Weights of a small transformer language model.
Architecture: LayerNorm before each block, learned positions, tied embeddings.
Training: a variant of SOAP for these matrices, 322M tokens, 2456 steps.
Each number is 128 + 24 x the weight over its row's rms, rounded and kept within 0 to 255. Layers, rows and columns count from 0. Numbers have three digits each. The size before them is the row's rms in percent of the matrix's.

# layer 11 MLP down (transposed), 512x256, rms 0.102, rows 249-298, columns 0-63
111:086154119119105104176125133135131182082132146116096135113116155083114142107116185137144133094076125100144135129097121098123113154148143116146173134104127141088153124124091108115144171144133174
097:124130142137136103131075111097129092134137126149109095094113113081116148113098080105120093058094137178168142104131130168163134094105101166131103111128136109115140146151136133146126145185116167
090:111132110144099121134100143118120155102085113118145113144116152142055092124150155118112114160118117170119136138142131110131159156055140146126098102125106129117114164121144119151110162114152124
093:155107170121123053150125107096154157163108142153118139156103131126147130143152143137099114133086137125126145119149147136132109162076098102120147100158160144176141159105112134129129137126127160
106:138130122109154111122130143172113179163125152152132101123104155128128084106117156096146108118108152171091157127146110160134162118131123161120159114166091093106170139126120129084128085151115098
103:126130109205149108121123166102137089133132078110108138153084109092113113105130133124070144143160134191152178139112142120154119141102129133120110132143071120163098161118165119101126126148103138
068:122143122123110102167145151125104144102124153108123151143039151136132117125109123110134134161130125152121110091137135115107124116127105125136116189115109137118126088126113098097121164103000130
109:139103143075124115125141115122113158117150131124092124101068145121121071119110089113097119123137162132111118120109136174127129091141164110136124135151102135140124143125089088176166162136174111
105:143161103149109096164109133149110127148113127136134141118107114179163118112104103123141125147123097156098150150143081134112165132111102118087131126093106109135148160139109120123129112143164112
097:101130107143125144134132155139137130146131149113145114109135167098140111124137127139176110109103116089188133119112125105096152134174066145104128106095194134084116160123110151087104110113129124
066:108174142140129118113131092116105099161162140094135146101098165114103093140163144164092153210110096140113121125089123182132130127138093141105153125113122121116123121140129130134159145129168090
073:067109098076143157138141134124165132135154115114127148135085147121116123110138178120109132091109155112124138107151095149128141176179114146160096102116110121142112113135132122157163157132161134
096:110140056115144142179119165113148151135149159141133107157091122124131130120123119128156143163137148127091082107151124132140060158201108123150125119142110164115131160116140118117136109127129113
112:104127124102137153125133128100115108137140129102088107117111119101113149085132108115155126125181115123123127145109129153164135167111147104131092141159159071166134171142159101163115182164159105
103:133118147112078073156113135088159163117159127135092141108137120121151089179138106081124108145106127107108136115086127140150151132126121120128124169175113139147108170139149119134128129108132068
105:151145104150171093131129123123089142127154171176123122137108120107099128103082121155210125085097157119175063132105160137126122112110130115168138133156133181117102125113099115114112124136099141
121:097108108160130074118173105140124160129152114094164136135134138106130121137124135170098121126093166099162124169148144109131159128160119144129145162090124124139193145191141134063112104162144084
102:092156123118145172111094145119137155155132101131064142116106130113131121115103143144142129119155156138148145135128164120115138110140137160144099099140125118155114145140175151109130110053112135
102:171133177133122150109117111125079152109131108077095156141130122143099121131130149094110131140086132154152079139111123117149128178099143163107116130134147132085102131165143148138091098133131146
091:133148137099127087111101137147106178136162176143119182103148134096139135138128139129082110130116150128167081136150154076139102137122106122101133145110127151121129120168128137116107124116163167
088:150143095113135155163122147108134105138109136151138124108114119137107106111141159083126108136078112104138133099110107125166151134137119056140131102179096130129172117172115137135147103125153105
099:137147147111080120146126155100093088131175142138148110104094100117117125108149088117073091115119127110116111096156115123160130087117131098126103097108162135064128103109121146126104139140152110
116:130122158129094133158147107180148135094140112159137162086117133136148119111112131152111113075119146138111123122179131122174132095131124144135135103114103158139118127128170174169129094211071119
123:149105117169080163103156090141096129107128110122133164128123134105172119133157107120123125155123118073130133172148119109132100099135091119125118177117120114111131151193138145112134120171120108
095:130097118114149157177133109158123173126084110090125150148043152165101120100104172127139145141130154144109115118124093105130154102135141137118157071130109149123145106134074129156164145161093111
114:136117102104137165105185125113091122081124103126128134096135102145126105171130125120118077104159120118189177122136095148165137110148122192164151125152154127119116163122137138093123103103135147
096:083131124089142130101119127135107105133128131120070089151102138130154124121132150093141141158145110092138123140094100103108168157131152099130091108138150138131169143129105134163147102131130145
104:095126149132134104142124119123128129127126153127127144100105118147116101113176152085104119140131134132171110114139111127103109089134208155166132147119118076105138112116068131112113116148150099
096:073093127107090125111120116152142091113139076150119165139133107121119081109171103155139095113146129143117131126121110151124125150097175122158103110128104109137129144122144149146169118104126149
111:162135163137151104122130134142120109117103106109120164115129077134152125138109127094126118109130118139124152168123129122095170119194110144152160123137078120115117121146140138086121108156127130
105:116130142124156145142122105138134118107111109128139130134122162145167107127085125112119095144124160120140152118139162143173121141096126092100145143131134110151141114136131157134143123146132157
089:098091138093150130148128113156127183127150134150112168108146120139142085080154180112128104106117146150127112124102108112095098138133133101141123145142108123147167151118114155103154142099143156
093:149111127114161135145113130151151116154119133159120149146146138096138097106144090153127148143126127105117112117121090102137139133158141136150145152114190114126111123139135127138125132132184140
099:116114129157127086121156117115094134165134139169122141118083121121105132095129158146152133140149121113099118134143139134150129121117179110162116137124158125159148114151108147160110126128049127
114:117086117117148135165122124153113156140120173144075147134199068114160108151099140162132106114155105135146088092098109103111140099140143147146154134131147129115091149131093105098137098126175147
112:134103148122123141167154128121114135168154110133121160133099146148130140140155120132103114127121149120129139120133099129135136153134132153143126101120140113098133131133128119094137126153114115
107:175152121146147151127114121179155114136116102166148093115130136134122142134129089140113155108115127102149096171105100141118109111148156098128154157087134154094126127102079144112125161169163118
064:171092106103165120112132167149097143121182115113109101093133123130146137137122134123190156159115098132180143137153135125107168136143150162169143125109120106136145113133127108083108123122052137
110:093131101148087143144174137145140115130101138177080154133150090159110106152125109117118132128124122146139139146118113120149121098133097117121120113110141170158167152130154133148126173116157166
108:102133159107128123137096110080121138099142112115141105121137067119118115081118140150087110143190128144106162117123069147125093152139100136154138104148119145138105178155108170121120133125165156
115:144128133136137122137112109151102151114172126121135172105093125165137154143140128126136116094073132163118138102170085143147122080135102132149123121145116151139133147148132127112138152134143154
086:124151145144113100159138104130165134141171107124144114115103084118180140170142111116118143063133120098093139111090123129139107118186133130167132123156113145119105125155161117096159125070127096
091:105129142116142112160117176121104100122153139144153188139077115114107129098093154132156156059098149166151133115140142135147132132124138147128083149158084154136115092147119138122143093103141136
101:154131116118142141124135090160055166164160136134070131112167128103156151101113169138140109089089117155088100138134118141132121155163109115127148156112122160105126157149175127146151105174067122
081:101121162140158160129101120115133131145084141107120159136140165128126127126117125154156156125120137104110121092149133073146096116124154126136122135128104105127095143150030128149137091157112136
094:086118125151128155123112119136148136094122158131086141066074106145141135085154122124162131125139126164143120171140134134140084161110116100136147089094123124130121152117120172149147137081146120
090:097170115155124146149147145154112134156140112130117133126123129132154101136111117116151124044137125138105150123132074096131082129129134151105084087123127132101122166106139144131116111146083094
105:163120146116133142113111113180139087091148143167163114112156114098119141115164130106099142085093105146140106131149140151159134138121124091159172124103130115131154153116113103077107124086101129
089:104128133124161175084094127139145153218125108085133130128154126147129161166098135107099117114109129137124124123147137146142179122132178117102155104157107094143140105112154118124134120114094087
109:148097144114126100088140106134128132088150151140131114120086164132147141101104104112128128123145111127107097150137110143134139127106133142113160164130105148097068157126095129190111173159111157
# layer 11 MLP up, 512x256, rms 0.11, rows 250-299, columns 0-63
096:130122105097107092129132119101120117111121105098102133135143097134125099138098149107139113115140094128131113110142162119042107093106147134151124159104146116148129154152134086109096138160137142
093:081106137140141115109168127169160107140098086118124130093136117065160105105152110112126121164102127121129140103131127114140153106128116111143161120145136104154182111130117180140094122114126104
100:124132134140116102166138112171147141135109111147112135153126138096102123130133122100160149136114093138154088149131132094137074106148122161146116146127165121105132183157150098117111192130115131
104:118133073153157108159112181155145135130137117159154140125182143112140104134091165088159096144120160107150143104099125102167171154142158141106151121165097107133131118093129133094104121104162137
106:132160123130127119128095086119124135145098104101142163116111139087135160134146129097119107111101074103161145128159151138126140142101123130157135158145161159152133149128125124156127125134167136
090:119162164125108131105122135127120128120151140119169155100091099136124144101129141117118112128160125153144095121084100097143117168117083170128158109091155150128163154151121110178117126145068140
111:126104144110094110125101128129115177096104141116089129126148104178118101102117163140121124108139137163154082148177119087116162129137139153124105124163089118120153100133094127089142157124130111
108:082128135105124162111147151136102158122118137181137108111166127116133098127143146077143127140087116121135081116136179140156121075147115108128124160146109127094108160137145137106159115145137124
096:141097128102160132163123136142121130174101103139104102114128100115108090157112155175113097162155134079122132097160127116142151102129163127143121122154122115118151133140075067103165143113130142
079:124120141148109132170195111167209135129133113132101148093182129135145117169108127076123073131142082153138108145178145130122149139156130140084085127101145110090126141119126095136154119129112118
093:149127107150137064087180139082156145149123099115157132183131156149143101180144114137096133129121147127146119159135118107134108107159151148095119126113139120178185112129146167140154106135131123
102:085119155102139102142121169132182164142178127166165158116142122120121167111167135129098132131104151111132130100158145118137176109093118158117098126153113128124137097122121072092092101103127137
105:152142111060142084109157111143156072112137103109134148093143131133153138128154141119129111147163108137112114126142118136123119149133103125123144115108100120116113113128138132109132140140150099
101:130129153175096114172104148097158162143125139127107089180169147174096120102174114124128106150133112129135110146140180120146113126114100105149171187133139143099149102146155075089122075164135140
101:119149115109112121118117122121138151164110088109064098090123154128099094157143129117137135145164138101139122126122110125148122106157116139133163133126080181092107133070149130147128123128109084
109:135089113161128138123167111146133115168162169139084131147127187118138148096147205134120142102133130068144107131135115114149102159096086161165139065117128104168150127161126135114132162110126142
100:125194126114134113124131119137142131132109132117109101106114099131156152164088185134170145125141126090135135148129112100096134126121120124099131133107117139106113145126107142112163154082116116
096:194119091115130150122099120073124096152135114119089156112108112135126180152112129107152148169127116165098122135103111140142121106102158125120138127095141106134113137097109108092105159143109161
099:111159155125143129101144110125099088132132142166146137119124127139176125132138145137101110127136110117126062119133115144128096147129121090127109117080147131128129145134158110151095101093149122
090:097138109138098130094125151105133096122130145126116139148141137137134091161111134098122132127121078115084117128096117173139127155167126166135114128133131093112141115158155137142126149144158101
106:167158150162122131182099117156127098161164116149133128113097103107093156166169141113127095191138178147086129163094141124159116113119095092178091159146111146119094121158182142103186128099120126
097:126098122118169145175085114101134129156122103141093148140083127109151113130138141115142152127156113144092129097139103129146140125095129166105145116174131160106154128108138139132108086090069125
111:120119068202104130140125143142079084104130099120127110144087138062120119094112134136127157140147130111088129143143114106127167158116112114126098141115134126142129153150126136104134143126107164
095:068171121139114091119143130102132132140147145129113102115159143157132092120136141154135111131101125135136131134169124099144162113109089125116080112126074144168134127128117117118139087106157114
111:144126164095163122148097126165119150129105131116140134174138110092110122114116129142134130110138143130178107140126087133122154068146118144106130158203187131101117113109119101143156125135123143
101:169115111078144120118089115113174190134133124132085142143145147143177163096093164112161147176124127130078115144126081109155168099158152129158186120137116153131145104125133106110109105139149128
095:138115145122111133186114146133134070150122134131163162111108110139116130105133150175068129106147111153115119102103151090141111125159110176121135152118125135117166133119092131110107102118165140
098:107093105137093122143143143107140121124040127138093152124145065126144145140092136121124103158133079122124110136143100087091146104117111130131137125153126122118097135101177114136149165121115148
099:160141113156153109114166150155142140076129132110174177128125139134121148114093142108135137132156138137117143155112106148145108141181112103139144094111119113162128152168099102095123096151137144
101:119180152082076163155121111134114145153166141126147133125137167164148111119097162130113102134112190148149180147118137158156109159146093112083122113107087130105136155160114186097065120098144112
101:102148165094147093140154155126158132149130109147111165122140111110093080085121115108099120101136124150137084080118100149117151126163094155101144178137103105125131165174147124128103122109134089
095:148102131109146159143126112145151132102117093151125139073160094098160131126087131105129149178121104109104074092132167142120149086139121112140121142150153090115146127117133116137121148104131145
099:153131136103135140143094117155113145148149112113121108113135132123145162148122132121120110176137097164124156136101106156134138089155095130153117135170142120085159115124115122089077120141115121
106:141084154150137099099126148151191113120122124102114168172127127083140091126127138099134147133120124133127080171132148155102095112132105162122127137122123082093143132135130096104185152140167155
105:130128150113153156182107127065122182113141136069120122136097140149149080110126108130111075097134169116099182144128117125146091143137119128170123041098134095140134124152138139153120113126110162
107:140133124139114111136141145105127160145112128190158136124171171162157128082084160113129149114103106187114132159135127149127144129107164122123133149181131126160141144111111128112121096061145101
107:151102123108144116120097135159115121125141114138162134121184162106132168123129131112160145132118103073144125147108145123136149132146117136106135126142109123161171118154110140075120164134122128
111:116113123111076135123122131089181184136155113170128131124128082137155138065092133109146120133125114132121128128156133133130138140156120182122143104103122132123108118121128100146092099151141119
093:133147173141117131185081130147121151089137119094151105127130114116137131092125123120111104192117134104133103163112078137137145111095139158112117130102148104146131118103132099116094130124159129
108:159145056131171137098138113083137114100144126121163138101114121125129135106098108097104121104173106136077088116154136149190107090121149143112127125115149135155137146115077151103127116114078131
098:103124152147129105111153113105094129130154103088147117103145098143112131135052166129110143090133140132120127097115121131112126135127141159112099111118153154156103152115139153126131113146092157
093:145132142117145133160121120099114097098122096143136130160132102110152136100087102125108116077141133152116152167074112156101127158102131129141136153148137115118156164083112128130135092127146186
096:124130143108160115155131102107142115122110145117110167151152149127131175130145136112107133136126133146091146137145141073118201142159116107125120098137079136072151124138139136128169088130134129
088:137106167164120125152106196106123143177156096089119133112116130152098147116129113104106097104141115117161071165138136138147139160081146130136165154101160142146150121120151132131137123107108107
098:108141137103114135128139136128142110132123142113136120132147091112148139113120121152140061122129140138160087117158140113140086168168117137152166129091144128114135112097143094162092180127112127
097:186128117114158151123137142141101091123153119137106155136103150129139131151105184146126166118163117106155122139111119134133116149101122128085133084114102128099118124120151123122143113118147116
102:117143147121109092115085123113109136106078135106168139101140114121096146111106162096139129104094124099153108130120132122172143099097133131150126155115146139154104133129137104129104144118139116
094:108128139104075144072121138145152137120149143138132144107127063120102115078209125090147116152090088113086135111122143119128135140105162133121121137154127144167099135142145131097121147152139141
107:074177130120183115095110155162136137111119117123101132140116160102142150110141132147138138130152139167125158097109158127122084054119087126133156143165121143104109137089139107116122133124137160
109:141095133113119104137114131136143105146107113086133124115117107075096105125128147161133092149123132132112108084129073143129082106077123146117124156148092125171131105107088153151188156127125117